{
  "vocab_size": 8192,
  "activation": "silu",
  "bias": "none",
  "init_std_o": 0.0866,
  "init_std_up": 0.0866,
  "beta1": 0.9
}
Each number is 128 + 24 x the weight over its row's rms, rounded and kept within 0 to 255. Layers, rows and columns count from 0. Numbers have three digits each. The size before them is the row's rms in percent of the matrix's.

# v: layer 4 attention value, 64x64, rms 0.282, rows 63, columns 0-63
# o: layer 4 attention output (transposed), 64x64, rms 0.299, rows 63, columns 0-63
# up: layer 4 MLP up, 256x64, rms 0.286, rows 0-98, columns 0-63
# down: layer 4 MLP down (transposed), 256x64, rms 0.302, rows 0-98, columns 0-63
v63 091:133107134144095145137164132124141168143151127095101177103170112149107168117127149110098134176107101082138109142108141136140107152137121149118145136103195100143110102090137124113097130103136137
o63 087:123135146126178129103105141120126126098135136147146111127107155145152115113141135182172123066129148166149166125130123164141110116110108133136124093141104145117141160163101180153147126143072122
up0 100:139114111196120110177142124123110170159110141122093102148156162118068129118112077121155137152124119119116138146134141103117131131105096110109144143088110139114131132091137123115093134074127137
down0 095:146127134107115098094118159078163130113159116120123174107170155089181121097122106140151122141179127140147122099160080126101089116147139135156106126152133130092123117161122124118147120149126134
up1 093:131134104141136096115099152098181078119126142113146100157103132130118109155112132136116158140106136117143114112135142138069129095128134118142104114168137130176082137118078120166129120082090130
down1 088:175107137158127113134159063144154109104143090115134168124128130119144106154145111155113095130158120102128105133099107133157145144126106097143142150134176179086143133148136131112172117146142154
up2 104:154102160148136119115182129091138111106136145127099123123129154088147117116102164161131152133087088102082125163118184143114161163140160148136136120156138118129159113113122112159139117101110159
down2 101:129118133165126122103110082082115157100098130128092183104128128153099168122128155159128124120133153113121129088148125128166083101138109120163131160107137121123095142120117111098122151162074138
up3 080:115105165124098119169112110079115076110147109109146160100124147088123150142122094135121074134104136119134106115126125145132110110135102137112077133130164131090156122145117156157158156172126149
down3 083:131103133100132089138149183108108104120135130152086121115146097166117121132114143136086111126154123119150142143146099148164107088107150095146157091097128150107076116088137137099138131128175140
up4 098:136117100120120134114089113111117121124102094129153171158134138107112163141125084100124103134104150123104075111145160114102107081122119102124118121127203135150153125108168129147121148145159160
down4 092:128149152130153135153143190119124168068143157157134108108126091151098119097122171148184124132129124110162173123135114118155145139114146151127158122165124124135130112124131168147121133115084114
up5 100:126130127174141092143179156138128119089118112103132167142136107124127091128104125140135127140060168112107108120162179122118159155124116151104116137111092135124146157108124120129130140063113114
down5 096:125132115139151122078088104119141109128151135121111155116100113117109134117129169112156099064167156137163168081122126103127092102119166135117105124172141112120111114101151134134150080137129144
up6 099:145138151115162141113110110104159135099121158118149117164155126139163160133109135119108147152138146118136078093119178133092118117140065115106098103132121145178125118133115140132133112107066099
down6 100:161133137157126122115144148118169134135147092098123147095097144112120092121166125119125111128126073161103152092129089154133153127141208107144126135130126105079114128124124107146120153109160103
up7 085:190133140119134127139102132124107110109153124166118146135111142136111114173158117158132085089115169093146106139130140178117116082128119118097104071158128122132094129099136128154131133139104167
down7 086:093144151151108146122166112129168117127095140127149137097139119139137177140067127133155164177150115094117154134115111111132122175116117145156110151115121120158140123098072169125133129125146098
up8 089:123121152126141117143129101140107122147156141143127112147123176125190114148107135141161161155100107098092081114124131131165182175133123143116161103132153165162124120108094145148093132136116152
down8 096:116105133132159136112148122164092120186126093124102161145096167158143118171137152151146157107114160142106090116139138146147156164142139153112154154087149131167101106143118141116131133143084129
up9 092:135128154156126153147183107131154138082157142103091131125164118149134159088145135142111111116166113136119127104100191145111097120144113153124091142148151112163122130100150127119102114134130184
down9 097:128141126123171108147110131091124159153105095139130164136076102155145134147098091137148156095135131121090129128139136120128114086135115098140173121154134135136072171116112167124165105164110127
up10 110:115121142179175155138125119144146113143146148128097152088121153118118110124115122122157129133105150122130139126112125076111152144157165123143144074130097079159131183128105123167170143144122098
down10 106:118131104089118109068132145124120126090167144152134102141147128114110087112139128109107096119138129133156145137082110129110108097081141179107111128168144098108091132110144129149097146128173101
up11 093:168114143177103147136108138118126093131117151071148138106119110143110126138120142073109135157148137115128110145129153125102144120171141093153113128149141148100094111110173065129122123170133151
down11 113:124179150098161115159112128103127143137173094111165137123114134113152111111147096107154099100084156150108150104126117080146130155098138092101146120137108110138136121149120163159093094120146154
up12 109:117130138215202094111135126123166131115130112111111151142097103130114133099131101151134127156102160135146093103139134096143123125152106094164112151146141159110137161134122146125139119112107112
down12 109:117106092099155141110107143123135141178135133141142090149091110153119099112140111102116088120123154122095127119147152081147097126164094111100130097150104146113160129134084114159088118175139138
up13 107:124107109128139129122177073142133134120146089137107159114152156074122158126100112156143143133084089107081094086162118092114116157150122143124096116133121127123107120138124112143163112094137144
down13 112:131105116096110119142122122136156123099124112129119159133121127172090154132134152149121143164085121096164173121142094122179112173159143133131096147091114147161117112104069117129112138100155120
up14 097:115120129098157126114136095145107162094138125156108127133117145120167123145123140134138160104116152143154143126106132168095110117114106105142111076127087157180162171178120152115107103133093161
down14 092:108127188104076146127136129122122152154092098092131127138145132084120105139155159078143121141107133111101075126143123105125124119107144128134131164134118147113108108103157105150129083110178153
up15 091:146141164084129154129130092137136122128139148153156094106123126152088124170135125134139130150157127128099132115111125127067147112158136139125106097184139155126135161085194116157139150110121140
down15 099:175160080050150111126138166127138108130132129124160141124128173090117118121146116107142114145128142134161123110140132135111121130109142169139090148158135146145098120120120172160094139149087149
up16 117:168089175138131125111156113108127145096128152132142109155135113115123161119115114166091133126114159139145101127123142149120150113170083127131095078174138187151153115095138131108124135098115155
down16 117:129111113166139087111133101125106125128114097132111151091126144130125133171128126115135173111155103157080084179105127152130140137104158143106129133124140070086094129154126123103109123153099093
up17 083:091118122135149109166150138164113103143100170103083150116114111128103124153118104170111175135112100082129092128135143125163128130135158128109138130115119104120126106149152082151170150083133154
down17 082:152126100141154119122095132153112110163127077126158145125151099147104085182124182150108133126097104127146148128161139148131086131176107097112116147129171138105151087129111118151137109121131131
up18 082:161071126175143124142148108141132110077137162136141116150116156122097130137162130140088167155170100115139112112120157077143128132131135139119070137132166116124133142091148091137148124114127112
down18 078:135105119112123125095139146133149133137106114099100159131167151135127174103145149104168137168127121150149140110126110117101133148173152102143117119143140151071121106143168126069164136113090164
up19 084:119154127144099154161099115176154111111167143111113142135118137106122094159123150141123176098173065131122119075135148145108134120125130144133084149122176114119144134099126126151134109091149141
down19 094:153124139164141159131120088130095142165100143137126094123142119143126150148154154124147117117088105095074134155096148100144139163170099147092133131088109178140146128135167105141109110110128151
up20 098:150170133139132178137067121117113141139135131139137074097131125107093164118129093151130128154122114136135095094096168095092116100156107115108127143122147148154129123090165112141145091099132135
down20 095:099109155135112151118132143121141148114107132110149104129165125106137131112159148137135123098179136117165149184118095134162135104084146127126160137155092182094138115107139170149121118107106174
up21 101:122143151161142101155130112179118106121094110140119128147141130113137109124088147108168199100114146121101096130126155159087164168117121112133104152109167160100145139139143127118106107093136127
down21 095:143136108132147154085111116144087151140142131152116131110110107067138142155110136113125109102117115144163159091096102088116077114127107123093125108108098140140119125119169127172119083150125164
up22 111:117110112133135143157163114121105145155151164131136129137120115113159136142096115134167116147117104143105078120107157123072142183156107123141070082109113130144101153089139140160093126118141126
down22 096:106109095103122156143108114147122144143150128122115104110135130136096108084152109116124124103120138162148120172104109115087108150190094139085142131097110150121137119150146104066163091101129136
up23 107:154107117117148099167159122133159110135110155129095120152111120096120127119116113185128119136133162129095114137136165135133170117135141145144110149188111150142119146142199109102135105082157126
down23 105:140121105105122140100135151150128136147144120201113099136137154103105154138149137122087107165162135149135152142124136134122136123171150128075123115121181088130142108143117093091102133159101095
up24 099:140158150115119119111134122102169090136135184145129071101118121111124118163117149098115157167112122095125163139078137088125111154122144123130090082140133181126129136153140119169123133124135123
down24 091:170128112102120091145151119071098131098140136142116132111143143117158160113110122145119087120146163175171107113168168113098115112094147103149103169110109105146090125140112094144121136131139128
up25 105:092085152118128126122149122157148115101108149125097121111123150133147134120096085151107125161143138186113100135105159098146173130155127160130130109193161135161146157112156104121122143137129160
down25 101:126102102133153123092147135154121147172140123169101111105122163124087108134154117129170132114096148132087153148158118145132137134135117190103171164132161081119117111126121097119128156167121131
up26 089:131110116148118132159120100171149114084131155141096088129138167140120146126145077134151109117133128093109152102112109133147149153144079124124138167105097147179150176138113137140142110111154167
down26 086:124125087140158103147106122106141168108138098112147124118125144118137114133127103095114150069135144168148158112159104147117137077127113117178127183121129139097101084152144156129122155114124164
up27 087:152124127099101098121083096151122133139155155111130150152115118137164119132107095151101123140094170131129078093128129101153189168139079103134114134118144160143127148113110148125107145166152126
down27 089:082154091106109123162131113139130138127133129171104085119140093145091107156124133109141109127150129142155149161101100155116111109121137119178175134079115087102097119165132112130127097114132156
up28 086:108083157114106090169148141095152135125111142092104119143107126121102118130158123155162117123107093120139100122070136117094123097110121073120133140151150109146147144141124082153131142078104128
down28 090:142102153187114128150110135154106136166096120090115157145155134117104166168136082133153093138111113099096120153116098108130155140157094114129160140108124095117110120110087137170151133139141146
up29 094:139123126174146110122165122116176131159135127142153154127137134105155186125120127132148124153105154147140101065063147086102129110160123121160145123126135155174132119104114151128125142103145117
down29 087:097137101082155134103125135133126142106129099133131124122153117118095108141112084098084110162100106134136107152119129068117181171169125098098143088122134106134141137114110133150092129138159109
up30 092:108165154160095132138128127142110135125094120124147160163112165138167150085125078131132086170135141123134116120131161126098174156133059123109150148129099151114149146132126143126148157146150125
down30 090:138137136078158141140107151143089142146123103145098154153142155159129129145124100139137130145164097156158135142175106143109119136130080086159172139139103127117084122155140124073152145109106132
up31 085:157100110116087095147131147138124094149115151101132147153080128137131109129136112107120069119130157097098113123116147088117128131102127074102107165159157102138097150110135110130145149088169131
down31 096:115127150153146131152108103121129136113122149114122095158154178150106169126153099123142168138123107146124140132107104182112154163158129200133156115137143096099120098163114163146114129147128104
up32 101:119176115127128128115158126148123103141130144129124132167125140145125113151165119101187123108093125146132096110132207116138156081138086112127137098139096157151118120144139137122185112113155126
down32 097:101147123088109125115127107145151134063105102130124146108125158085130112108145119108076111145101116118114104148136101109120130079120083082132121132125074163109118133143134132101178114122142118
up33 092:097116115100151130122110106096120146137124103126118118094109122136155124137102113132163124115112155157115100124129132110125116177124111065093134061142118126159169174175108133158105099107112124
down33 093:162144115164138137122128146112148122149119137067150123132135109132116122140129134119109143136126133140105150174175128161132106124175153139152131097183125121117112117139181088085144108190138145
up34 102:121140163117141104098142133134128134138153128102136071102144150145146126139145146146121149116137168081146142137127101116073130130149125111138094114130101149114150155182112135144189108106067139
down34 092:099147183108094104123137118109162157136083115129146145120108112094121118085109102111134098168135145133120122132124169106175125111155092175129134165131139111160124118115158144133084121109161144
up35 097:124157155144097092160139122128139139110127129130155116145176133125137138149089115127150130153102152114110106116125187083030146121117123099125125150136111137140128120118152135161123136107110092
down35 088:159175115100117123131129148088146143111152137124089148122143170108135138099117159117086070145116103126123126112131139145125153097091173106100123152104175090114133133144156142094141143121112094
up36 094:128135122115164110144136090127111145154160110152103139146136164138145126134130096157137108127099138163114138114073148060146132155115123085117149132109123132190150153151096159143114110088115111
down36 090:128128158158096117122162102149130130148113138091120127106116148130093130173105154095145126138143134128109122150109132117118107149152178100173108110157116139088102131101147075096155130189136145
up37 091:073118152139113146123100127108128119129131133145106152146075119117135114090091150174117101144096140128126102120091187127115130137122110133085126135180152115163090158141137110114111133082127138
down37 088:167120096140158138166141131117144151147179114139115160128121131135090155134183116127160121143103152155116099157130088086129159121141137118101103133137165107120170183132140141099147127144158126
up38 091:158093115134155134168160129122150103105148093110155094089125166115104140168146134139123107136159107079144107121125142124084131111153139120154115144162151136141078142134158106120142123132081168
down38 085:104130161084116120123102094135169112132100144096137140167104105123135080108118083139135082131111162155110147153135123099159130158125075123134155118153114136141142143115128071118113092117149129
up39 090:151090118121120088126113121118126092127101114113123108141098147100167114130132092157163108120084098135120089161141148162120133092132130068132097108127114127155127153160136082121127141105074134
down39 079:129112119115138122094130142132130123109115147172117101137135125125099114125136131123139139133154093128106125132106123132132113116109086069120166057080115097125135156155132121191118115154189109
up40 098:115151121126141143133135118156120149146092184133123121155133143136161132110138085118141120123147138129130145064081153112102115090169088148104122132114108117145185146137110155134131095098152171
down40 103:154111132102117134149130121161125176151118054143135110077124089125121116123143104134116082110162130124077130123154141124135166087125117150135163121186136141119132112149120135154164137112135139
up41 094:138111127113116091130128140164147085128139137117138151135125163119149105165109138142140124142095162077120107145109119053113150150103145124094122139148119148156136159106101100115154158093173155
down41 096:153125125140157157153145081123123141175146119136122115164104073107099134118148139141130146107178150179099137147109157137111128115127132146177104089125174100135142136136161111123124098143103151
up42 100:128119136111180106146116128141094118083101138133115049117160124134138151153134152148140162090137107141148119101170130164091115132174135120164094110129115135132111117159138145158123138148114157
down42 087:140149162112087153100109127134112151076130137148138110163146135133108155167091151102099137105154136136138141107077154125131093120114167165115145135141085111166109112178150137130129158138133102
up43 100:108117106140157100164096162132157121079121140120142113148140117127119125095117130106121140146133092126118149164097144061098149173162161122125129067091138129134122171138138136143107128102120112
down43 088:134183129122088121134140080121113084169137133119112088102136160103126132116109117114107132085147141144133119115092118058132117098099073136135128124123145110129154108128144140121132086145126088
up44 105:128101123104155131143146114156121102132129159115114145102140148150116078080179115153102112142085130131116134137085133120152180135133130141089100116184127137112131116113137129112152135094073152
down44 099:113131129057175159119122144127125119117083140143141154116142159108098140148096132138163169120104150081125097128148141121115134115125104134143131109146110106146189077125111121176122146135128115
up45 113:128125134129141131148116138106147115140108157132122112110136115109130133092098109201154120171111104145096076133141163107081140117122111108153114106105108115158085124128147098134127062098137125
down45 109:102113126118147141171139110175141140147114133103112104133158138121109119087114125118132107121130120101135134143113140144110196183151090129123116136119125190083157145127165129078125146114107150
up46 111:144127144136169080113133087139127151148160114128123099083174144138158117122096079128170131127107170145135111108100144120143127151129096103114112102147116144171139170122094154119101098113112132
down46 116:128138121192105146144141140131126136164119139068141095101129079108101120123147123117152126161142109118118100105131128118125120078142159129137106144131148141095105099122176061117142161128125140
up47 097:174093122125085070159155104137153133112094141070127113140114126139100121100179144164100122119159118088116125128106130098156150114129117111097132115144185142122143129143138102138139120117149129
down47 081:095165146123138134107124164113130128102095165156131125126161161164102199136104126117146113147094156138134135131118122127120107142153133193097142149145085095130125104149107123137107168146114113
up48 081:120139185133162131178146130116195138100126120144133107096117128121125079143126144157115145191115123129143132120088142117125169121118150138157135111135172106163136125125140141164112164102120135
down48 080:155145117119158104110076157109143114148164102129169140110132089143119119155105117098074144109157106140148133116163123130099110096121168114153129078145127088116115101162138122145149151115132091
up49 107:155119157103107114147148115133158123114115113109139121123142122139148112101138098140141092125114111091082142139154149093138145141126096093112054123153099142118127180107096129142138089108154179
down49 111:132138103121120160119102102134079109117139154147149115132153132124174177181099138141141191164124135143154092116109126122112126132139129154127133091115134122163168120116168148113113137155079115
up50 098:105129124120146128121203086135154126112118107134162116124147119117110135138107127194143142151162115137126155113107175118127130150164119161123074132139119107140164141177118158114146130121096156
down50 090:139186178114109127109100160094141140161152160127144156104105072154108129134151111105143140155139131123095111101140147142124118127134091194133150117154125139127132111112094133149116133138178129
up51 101:122105127181132080165130135160133144119169132115103096145137108167130141162157135124112156129157125142157150095098149104164151124169143114162111103151145180141130094099142111131101141106140142
down51 103:144095108140131101117159144149114131117145127142141145080161155064117121141116115106144088134103148173148094105087138084153122166108130139109141128096148133120143156124160134101146169109114096
up52 105:120147157142166113133149085117106133131101124113086130136083079117135132133089136141158157116115103106108114080145154169129174136107106093141137109134123134105108130172123113176102132109131164
down52 110:097133159191163089127132137134148128112120115115148131158098135122091111116156137104127120072118161144134085140104113145115145136102151078139156146168141117117119126102108135185101156122116138
up53 104:171143150146172151171161096126158114114152126151119137110145124107155095128119095135139150150140130119110117099111152100072127174123129135124100132109101126179123138126135070119119102085152125
down53 104:098136150146106124086111115119113184161125144124136195124143144129088130124138115121141092139113142144084081117118161103122139136114132093097124187089149139095106143141116133110157116119108119
up54 090:144157146114096135158187063135130102094122115129126106091142139125172140115108115130153125162135136128089068070111138132114135155128077155118119137134134152116127146113135135116136134163139118
down54 095:125142086083137142166123106128099133160106131145093140120080105118112098166095121110118118169148141120092129112111105154160116128133106167166165120106103125121114146146130144063131138154111111
up55 098:128131131115120151138131112122159112141109093057134132116151184094108141104110097122135133139082163130075080138182135134139107101127109136117098124136137126113110109129120105114126100169100154
down55 089:081126139113160123147149127155158105143141171128134126149105125125171104114145148112136086129166144137100160138106124146133144191138154151171132139159089154098148171113152121095117133124136163
up56 085:133137155114145148134126064143169128105110143162115106150124152159163111147153089134172119131134147130132148109148113119169121163112080127087125126149157131128151134125126132176145168129074125
down56 079:131128142120181160145133130147158153168148132141169122150115155104147130127124159114149156138133111119078118096111101169079131123134147077094121146099082153135143111112102151109131084149132122
up57 086:147093161089141120108128069140141120103138121125124116125146104160164134131088121138144149097150140130158133131118160086077140110124137121149101170136106182171110177125121125107123106117098118
down57 087:126170125147102167114102171113128157114157109152177145140106136103115120150135120110099116189141102130133118107138103111174087133174117110120176114110133094106128112113145134148145093127156123
up58 108:136107127111173138147124119092110117167149172121096089123108134114179127106096113149121161166106069125101113136111144113140112133148111120118126108139127133130126102099157132162092109105141190
down58 114:128146128161129119147111132143142131100122110113144198141136153134124175163139173144148121129112118111118136110129128140130136134095139083093105124093110116123153157117098121113195137169105072
up59 098:086134147116183129132150143131148120104063155144129161142143155130121119122108092108153152172119108151114107131103156125125135145114129114141102079122126141096161158107160112133111122078085125
down59 088:119161121092123118091136071147117131159140141119183122143126134118133104143111136112142142106157089126163129139133140085113081121154145161085137110080129167121133098149109140169155134122157107
up60 098:115100104131112126158113132084103091169138161138079081133128123113110146134182103177118114163086128128124162120090105102142164144158113127119129107128097161134146146106147123124136143149107142
down60 085:127140105145097123119098155111088175115131130125078192133151090116088088159124129149139146121133123125127154132129156099152089141138116142125140163138132104181135127113137113111130121156169087
up61 115:097134157118104143097147093125104137105110142130142100160092117077168158133105109160141180190153133143127122147120139129113139127137125113116143092148143134147141123187131113142113135153093088
down61 126:147111117079142130166122133132179122128136117112129121136121120188136127151078165133127089114145126093114159104129139136134131123141117111116093136144120148121121132107076153121165105117152205
up62 086:135123106082104129132059126066108129101101130093149105149136147112147172164124124107096108178124162117131105123119151082112147171146112125092103118142130142129120138125142137139095122127130116
down62 090:114152162140139087123159122111168151136166126154089139095119153114091106133154122155129139133180124124133178128157136170137111130107171142186158099097104115131099138097125140128121118123124107
up63 085:157097103125108120136128106147144075140150133109115110155125162118158107170094126131119125096130111105150119114109147130051113124124093106115073105122149144157139178148124095121139154141147130
down63 076:063117146128141175143182123121122148095105114130166107112120091112098166087170162120155085132130116115121134113104119147171134129146130114111134105118118102114124104139168159150139107105126133
up64 077:117114173129098120162178137109121120183117173121131153093141117169132151126145118141130132166141122090117130128112151136140132103193144147174122122142126138153097104079133108105149124131155145
down64 083:094156123078176108160091106144115135137101108141104152102120157151148120152079107142148172092104091107139140127122126145143086104154151156116122143137136133167153152130089147133143107144143135
up65 096:107121100099135085134117124100119136112126116147114119113131154142159117121103113133147129122123142146146117108085147083091132173141068110087106119141133129150151197155087152164105117129107110
down65 097:128151155160116121116125105123122137146125064073133140087154158105142136130116091111134167120116111138120158163143118125132138162185169116155175140134105131109151129136128116105097106172138143
up66 114:111119095169131121116151118153130059142102160097134128121104129108110125103086089141120144177116133135105141132140131092142140185158095130119133133102108172127162130131108121127111120161089102
down66 123:103126114130060110156169158107110134153113098146153096137122123131119144158129126157149151098153095132135155167076135119128095167120115105172121136118111153145167087109151126145134151113113137
up67 100:105122151155124156133137103131127143105130126149114114147146106093170136132128114106160130151138156140154099127127145120119136150175070098067094194106102136168135141104095116116146150139116135
down67 089:109121118119116146179128179088131131113113099155100127156137127152109150153139119134143145148124120162152087145165111146120146147129075115108136194120110115110108123145117144104139185140088122
up68 098:149125114144127113127121093141086095105117136145122129139108093135179143155134078175144134109128158141141142083130127114108168121130108109130126061103134111164143121159104151122098104103163158
down68 110:144107116106107122102108157144139156120158115136163158121155090171161105112124129128145120131124153146149151104143133109107174150120129068139109077090143100108073112159115140112131088138119127
up69 098:165112147132155074150159132113145131124128128112143196163138124160100108145097125135176179112102116140117121126136123151156161147112092112130121118115124182141147103106143131102096140102103134
down69 087:102168141118130137129104149128110142137124108188096114099107120111095123138129110123104130160128113127152131137107097104110123126162183166122175100103137118129104178143125147089109170176140116
up70 083:161088110129123097161155115167122091152144149129058119140102140100163080148116082133128130151131115105109092141138128122112156114111134108105132146150179128111109173151117129126098137116133120
down70 080:146114094153134153149106106175133147140121168102143117155142126129114115099158143088107129085130138127118160083097174114094114176163131107129109146135128137134163125102115152156130087163148147
up71 100:129108170160147103120114150111168121106117133084121115130107149147130164066132123167149125149086147151132142115093129135112119144174131136162139084194108142110150126090140128134112137127108135
down71 094:138133106133121139135139136129110119096121115126100115111170085143079115150115130111160109102111143115120140118151135138158137169113100182106160193137117149092107138132152180106143168129098108
up72 114:123099108161143123169157071139127128109098114135096117126107142094132119153119090130193135139139146120080087128115144138088145110126097137094116128121184143125106111155154114106145095129122123
down72 121:161116083122119133124130055179116138099087131134115148122154093118130121156084141110123111085099135123104128136171094149171118163130107106158121111124097145149133100102106136131137141118119118
up73 112:096121140116145129111112121094111102157099170117109078136130140145153136123111115087117125161090120144106124114092125139128133143142120112116137105132143160153172136173147122175089121110132202
down73 110:151161137167115096139104088131158113082119111118141116122107132139141135148096137166145118112147137103151123090102143141092125102121128073121085105125090132118125122093107128098174110140137071
up74 119:090109151134122100126120119133125142096138090131140154114125146121138157112197074161115139112125165113133071150151133144128162104137108121132102095174112143123102138126115124145172096134088119
down74 135:151130151186099121135114160149116147090130100134130161089117107172154165124092160137138176096128093114119092143135134168140142148119134126162111139121150115165136094106109142143131115109112091
up75 085:075121148150072130150146099131126164088145135122093157116128094126136082098124090096146123110129153097121103139143107109105134073107122131120122145136128136095171145142124103086147110134099138
down75 082:112130098158168143167113096141134160146117102159125099144112118145159114147100151128109110105153107106114107102134102118120130100094115121149098140143160093117113067081126160080137092122147130
up76 090:107137198120083148103158105112159134135126145116160115118167120141130145096153087163124143163174113163118133074107131122138135156142109128116124161160128123144168142123133136142118153146167128
down76 089:119185167112161136117146135109106128130098158132155111165094090121158101153124092119148167112125167136129154124163113170126109139088114178147137121172104121132136112122155141158159128124129123
up77 085:180090125171107158165143145153135099096127176104098139136125141127099146144144120123122134161173080126142118114114146133116127109153122112129115144125169104142135120097175080124137121098168135
down77 094:157077131160150151096126105129123153170101100080142135089174142138139152122146162102130125124098133158113152135143149105113115163187155147126130130124123161113125093158141118094119110151105128
up78 107:087148154127148121166144143176118131145100125120120101121099129094119114112167134153134134111097146114139090104188126111151125121212123130113151138123144155131111114138136108147111088120106168
down78 104:121109130115140179114137148151152107077172136120130108103160174103125159092102123089097118163144141132166148142134093101154129116134113120128149132122099176091131143136092171142130130121146110
up79 104:128117122103102096179146117156116146125063124111111094130117177112125107118148127130151167131171121131116096167105157095134117182123118131124099108123142135147118150159157100124116090116142160
down79 091:147097128138133139170136152142180133101096109141119145130108118142150081143156109159169116096125133150130144139121138170150163126129109130128153110173113161145093069141120140084116151099154132
up80 105:130130164133099144107116118100128171133122102149087137125147122133118115122124146143148133160106134111132103105109166124118118078187046113104119091111169113143113115125123111151144088151136143
down80 122:111121133118131128176129163122150096101096161136122118189099111129147134151145121126099156128103108131142139109147108160124161126088137097120174136162080145112182141114154102128133114117163097
up81 109:123146133208156135114134122128137115110159141091135124128115138122097125121122109124115192156132097130136109143119118118106162147124098149126107104137147107106200101137137096143104156114078127
down81 116:142122140109133151173086115120112114109160153115162115125150126104128128092165131118108093111120161128077094140135120102146147102156098096096099143170118165131093149108152171137143088139137128
up82 100:161140129131177106094102094101154099128162110132077113115138167175136128128103160130108192142110142126148147107098139109109137099137116099101097151124160140131160140120115124098143123150100126
down82 097:116096148104099147110132141087091153115101108139157110157149102153133169121115128148174112114180103100166118167145130125146135141120138084142156152081116110099122107138127103156148135100099137
up83 092:091137179158125103156129130104133123121135170135118155169145134120139153115124129145149170160090157106127070126100128154151174124139144132146152111118159148179116102125125123150100132084102138
down83 087:114133104108128149086135139127123121110074099121150150110100148130105105173128106122114127133118106115157123118154112131146110124172160154169162097113128067102126148147076132165116166142121104
up84 087:147129124150102108145117145115139112124112148109148126175150168120153125151138109123123127184132102095151114109101107059117152104129093135121099126126138112106146160086106116181106160133170136
down84 087:120114129111138116126160128098130129128133154143108131097139098127069160109137143158140136122165115171126149112136126140138104124123196081136166109119111109166132136169183103130133084116096128
up85 118:131136108144099109139150118148146110112127146134135113137121143091087096092150130122142130162127115109105122124078153062084093134127108144088108113137143156167101184155149086133145127121132129
down85 137:105156119137165085122143157123133167144111137143092155115141162096126114090186110100139116127139144159107140130091150135092116102125165143128174107143147090121141160130150135159108126146156092
up86 107:079138143141142126125150089147105143170108112116090137162134150108130123133126109090112151147137158081139147111117147095134155163185095145145140111178153134126113167128144143148106140124095161
down86 114:107117140112140162143170139166101136186126121126088137161128167099097115133141120139142128150127150124121139166127145123161161170127105183130173159145120159122085123127157140093135127142101144
up87 090:155107165128146122156145124124135128107115158124135168132130114089132130177094091162100129173157137112116105131114148083117153120147142114130084111138185114125172144136136099096095163119151126
down87 073:153139089120125143085135120105151127178147119134115119105132163166110145131155169121108132119140125144134111162131103163113094170101161093123140137112110131090137152187165125133141161120084111
up88 092:153079125129165100155140090107141113100169120063135133109128152146153119129134107167127108108128159090121127113128158104111160144156128128115103119168135141116103176115114151137111105152122175
down88 091:129115105168157146074119134144083094161120135149126116152063102157083105118151101122109143152106163148124117128164124126142175132128146162173135111138116149086130114117142123113135124136137108
up89 104:104136127120134092112160099124158117156102140129097110089144171139176142148131139140172181153122113116105129151130150126114138121142118122154111136139078186147141187159125129102133117155118113
down89 097:087153130126102151152132165106146147114091085143139129146093093107132131131116142106130120153115112121111114098131160175147156125122159189092155136136124108140154152173136132160088146129168137
up90 095:094118134158142115127136164123130107164134140108084126150110125132156103108157147132128152125108112123157149078047164107154107103144122113163145134120141181144143158106154103134125135136092128
down90 092:167104143126110109141153115128099117116112073105075132142143119092107173096116095157166140145085113134116116150121146118153170144120117095139118155111114159140141108106115127123138122081086156
up91 098:091143136123153131151176130148114144151126116160124157132138120108144115130163104129152114108089137116087144139105165082073150156155119143117102124130148178146159148146120148150106093083110107
down91 092:168131103094095135102125118151121152151152096133139139086157147112127139152135141105134083113148133154165116152148124076148111187153125146138106135090130150110118084102105133173158139112145126
up92 102:121140139122160110128100163069186095109138152107136133141120156146167109119100134131134153178113114127113124103137174081080136128128134098127132116151129108130141141138138099146099138102082099
down92 099:156111134131096147107158078182085161158125100157094123105142097126081126134108098126099118072141139124137145137109103155156145150125106151131131132098136142138141133150102144113133121154178117
up93 108:170131152138113132159131119148151110078150129143116112148123137150128143114131090194126123130147150141137124086097172127103144106149093142093113119153167104151180170136124136145161111121109107
down93 116:122136112125145135085126145120081165157123153130149126133120118096138109117150102094111129156111114158144119131104122138138153132190171147136170113114134125116154127147140134154097189141087073
up94 103:189141132137116140143115138103106100131141160126083093125110111093125127155109084152113135138097131112151131094135154132162135110163079105132145120133115137156146121103104158125174069144146103
down94 116:104129117089081161162128160116141139140092134115132105133159089133119134141130095087125124129140129145172150122114126114101121092097133101107149108124123138153152132112182117104179088087166124
up95 108:103083165173091089130106123137091167109127088120089168124104130136114166096185123178141150108150138145107100125116143118147162105113118123107117118155100132121138143124138143123155142116114118
down95 113:139092157150065133156134096130108150122121115115090152131150105135128168122115166173170150081145072114126110155140101125123115162112170123141090095125120127131134126127134134126146112145100150
up96 107:095134137144142106122129104150143108112096129060136163120098149111132134117134143115178175111099111123098115069141159117149147149116130148131130138096128147095173114138160111166152132112093118
down96 102:085125128125139131126102101118116101094120153121130098107103104164142139151121113093162165101158155116135103121114093169109133159133112120110086157109089157146108118110124155135170069127109152
up97 093:150088136150076145153146138138140093133104192082130127155120116109093143141147142118100150171151111089122104109130151126111146124150130125139100115137149133135110113082165084129150168143141129
down97 098:126146146117170133134103124115129159194126097081147135093137151146146128126129146074135109128088153129131126130111139128111098129170180091127128132172117124120103120129119126107120081166105162
up98 094:142112180171085153158142124147165123139094138079139145104156126136100139149163130115117118145127140105101115157152149102129120120174130138137099141168154127141106087106153085133167142140119150
down98 111:135102142132157091136105130163134147151145128159112162116121176167170133125101141123164158071131114146123124152101120132090124132098114105151122110132101136164116148139068150127155086116120107